Part of a small language model's weights.
Size: width 320, MLP 1920 tanh GELU, 27.7M parameters.
Architecture: tied embeddings, capped logits.
Training: a variant of SOAP for these matrices, 502M tokens, 3983 steps.
Each number is 128 + 32 x the weight over its row's rms, rounded and kept within 0 to 255. Layers, rows and columns count from 0. Numbers have three digits each. The size before them is the row's rms in percent of the matrix's.

# layer 12 MLP up, 1920x320, rms 0.104, rows 275-292, columns 0-79
100:109167127131134099125141080160131117119129182119161165172118123045115135139117175101123075125137159109133081194145098115179075069084111128154090138098146174137090086139123129129174149101080138124113139138171148102090133114163091133159168080
105:147138080080108107132160187111166140132095188152121129099182121123098149079119076094056166121072128152162118074131117124120176106111132144187147093151125132160083175202160114092138132085150158090131089155127160093107100142158151062103207086
098:136152141067162133160092156082158130175202151063134128143152118131119105157141157135104152146102163080163195077155106164147130158128160113093166112097106143089138180131081107144040068130114128069144083116078102153067126115100167100091128148
102:156155158149166112158104143077105137164074125117143162113083147151149061138151122127068100140161156094119140124137099120093139080134201206099170075118150206169233151129149134142141083132134117091160108131086089124154111150103064104117127115
104:104141130119171128155150097125126120151116130096098097116136146159089137052123135150105077159080099127087101173068103121128111099110049088102170163151141106107117126111139135109131156123152166116091081115140177149084122125190099100197170177
111:144143098161132131176152124106080169142150114118131098165138067173178181119110192173080062111139149117073177118072057096091162143133081139125118085144117095161149093108078144125145155152117149086102131154098145101120139167155140070120109136
100:075133095130118124064119147100140087156081152113128110096113177124091150113101184130162087109190156151127149187080152136190073079123204122139132146114091134124090122166122067112143173075136105195166106150136083070125099156163126092140156116
094:086164138140112102204157122129069119109132097112130191131113144167159142176089215082086039141163120109127143148142093144141129149077130158166138157066136145151134148164118135085081086140091167115121104126071174104107140130120171162126153106
104:150141126200080150143184089104107138085142188120111189149125161151150177153109082120129171142098150072089153130153094176119130104114137057115173134150161136127170141147138129151174136133128114085129124122196147081174136120136138074123102117
099:104081152142069116173159121081068147138179131178150113158112054119127083157137126139134122152082193127132109142128159151147122154149151101140195160188105103124188130182160081093124133141140168137120225121122106133129096154192154154096151115
098:186129156088127149143113139114121083143152143163108162123139144099151158149098141145086075092151124112077107130121132086109134104100051138117121148083104179130175157121157090137138154182119080132105108192160161114153151064121118115104117058
095:166130057169172157174077099126098099166060170105133140161125178115113130156165153148120125101123136115168101149092086123157178167156112114126136121072111085112155187140102165104139078126145150145176118152057138109173178154121106114131156161
093:119140122115167155090126135152122046175117167117103069144140150120066139161105109192158161134148118088066108111146115193114084129110129099157152097130137097107183163170138142145122106112140116136159099125121147079139190184130155133115137123
101:133153121082114152104101178133129117130139124140092192096190146127155096074182122170112143165052107175094113143136161125123171165197147160157136146169072135153181139109136137119127138101161098096086112190131157130125091086131150159144163138
107:131141100094091087137152096112130144144124176084133197158125096038135154119131233167110119191157060182065157134167163187209171129112109128181160067151129140132140139089158090165135139155110129145133171097068099089079126145113131147057123143
103:101168163111199118153150114144119070203158127069192108143122151106121084131144122220123127105162161168066147157170145173173087085159142106170060187153103121121113182158063132116081123117112131145136119136139116156148103168087123126135094081
103:145166134094124140067137120161147178129109110154154142101162127203148150127192128150181139071139138173091100107091098099104175157148105110144082138153136148112178156154162150097180102114131155156125174142158166120090079128187132116158132171
104:090157133091113082150191182113191121132062122117169087141124130096168172110119077162174119120201142089144152086149156110139105154138139133149131085129168119166156078176190134140140085114110175128140110131131098094146080093092167124108099093
# layer 12 MLP down (transposed), 1920x320, rms 0.115, rows 275-291, columns 0-79
096:161165080164082126153090132104130152148142108146098129122149130106098088138093106158163188176068084154098146189167136095124178119145156101121141112126097100183136076084110106109113146172155141181093132124143115119109138155100108164094134149
106:149148081101072128143126219151141091131096144168081136099110097040154114113085096140158131123159175136155137110174162116168078122118060063120112131197124141173124109142172137127131139108111158139125086115156124073122164050177156120118175142
093:104172129135139150093087107121178096103112093124160134183123096126182172186085110125068153130141064101134118123090197093079151091154138172166036144133166165120120090089085137152240161106137145135114165126147135144149180113098098115130157158
107:111139136122162069101088105085202111162132122114105100116151086141126157168090119131113176123089153129071123150107135137118172150114137110102100168157099132054101072170187150174156121148125106102108141237146173135120096195020116067117112123
103:119063101133131130136122158140147151152147162123119141120170098095218115103134138154124118176107084114098073120062106108121151123102150138125134133131108136165089120159145089092184123114105194126174127172201146138198174154111093177107171122
119:128133133162150094138117212151101106098131116063118134088139100171164199167083188210153105183139113165116075077145174090121111103125159102101107117128138110099133124105101184118126133179086131123142070136164118166145132148159146134093105095
104:101171156073119094110155178122157076117138110120107150130084148111078119105112139169109148184150094138150132125051099117129086106133101107090156097052163127124163054142191088164121118093124119137108092128210127125099094151132195141140098148
100:127105064123141158128162133138103191175097133115133152126147099158141076057113113122160154110107097134197090152131066162138085126088140169171111117065193137065092080142199123136143141162152136115132163098128165138151191069212109115113145125
111:122145123137117094207144129089131107085132208101188169168171141129162141148155077113093136120074084137146082116143101084108077147123136132079157097171118157092084101140184127161156110160126190163097140127098148085135096147113110200104131156
102:091176123124069146137160196099127213127153154135084129149147135070112109086106126196143141145140125187113093079107131144164148055184142105097133179132121079103190094098113163081156129188150077122057131164075141160167146165198091095108060059
101:132140106075060131113133104187124152075158080163129073110107084070139056199108214155170165172154106136174156065190081135105100113109103177092165192151126115112118143054161129164106081137150209189115109146111130117131167113147100148156129147
092:120142126083111162136179065064188126135238126107116134182138146115133192136133105085134139108102121100135161163191140168173080131124047128163169154106149118106129163177165162102124121110112138136123181121179124162157158138164138078040125169
093:157113111149138144150200178089142135178125124163130103151092151088173155154096166057174103123121156108119135138110178190159192103149112120151155142120117092134110147139172116145174162126077161106160158106160178130150135130117128116152131088
102:130152088106093180172107159143106105137164123121116097084162129127088100095116158157111118179083131178092074186146104095145123148115146096122123110180144106079097165099124185091114097150164129163180120109114119144078139156077127140134093099
105:117128091117078127158137068147087129137089138094160113117062139108102146160117105115181131116139161138117168064165074176082114074142153106206190123122123128146083176181167143096146107091132151142152193165141135168125133119112129063141121164
102:148115125140105134149110155144117111133142160147080138125180141045161134104183166151161130108183085120074082111139105162128161143087102124133192087160119128199135113108153100139099062108100170118093123099091074137154124169113136153067135159
102:139134106130172126127157104142160146125144114132132104124125136068122064145128135090113180124153192106154131082124089104142148133086119173133128087138171142144179154118121121077102116117139152144091137123128129114093112119100159150092160121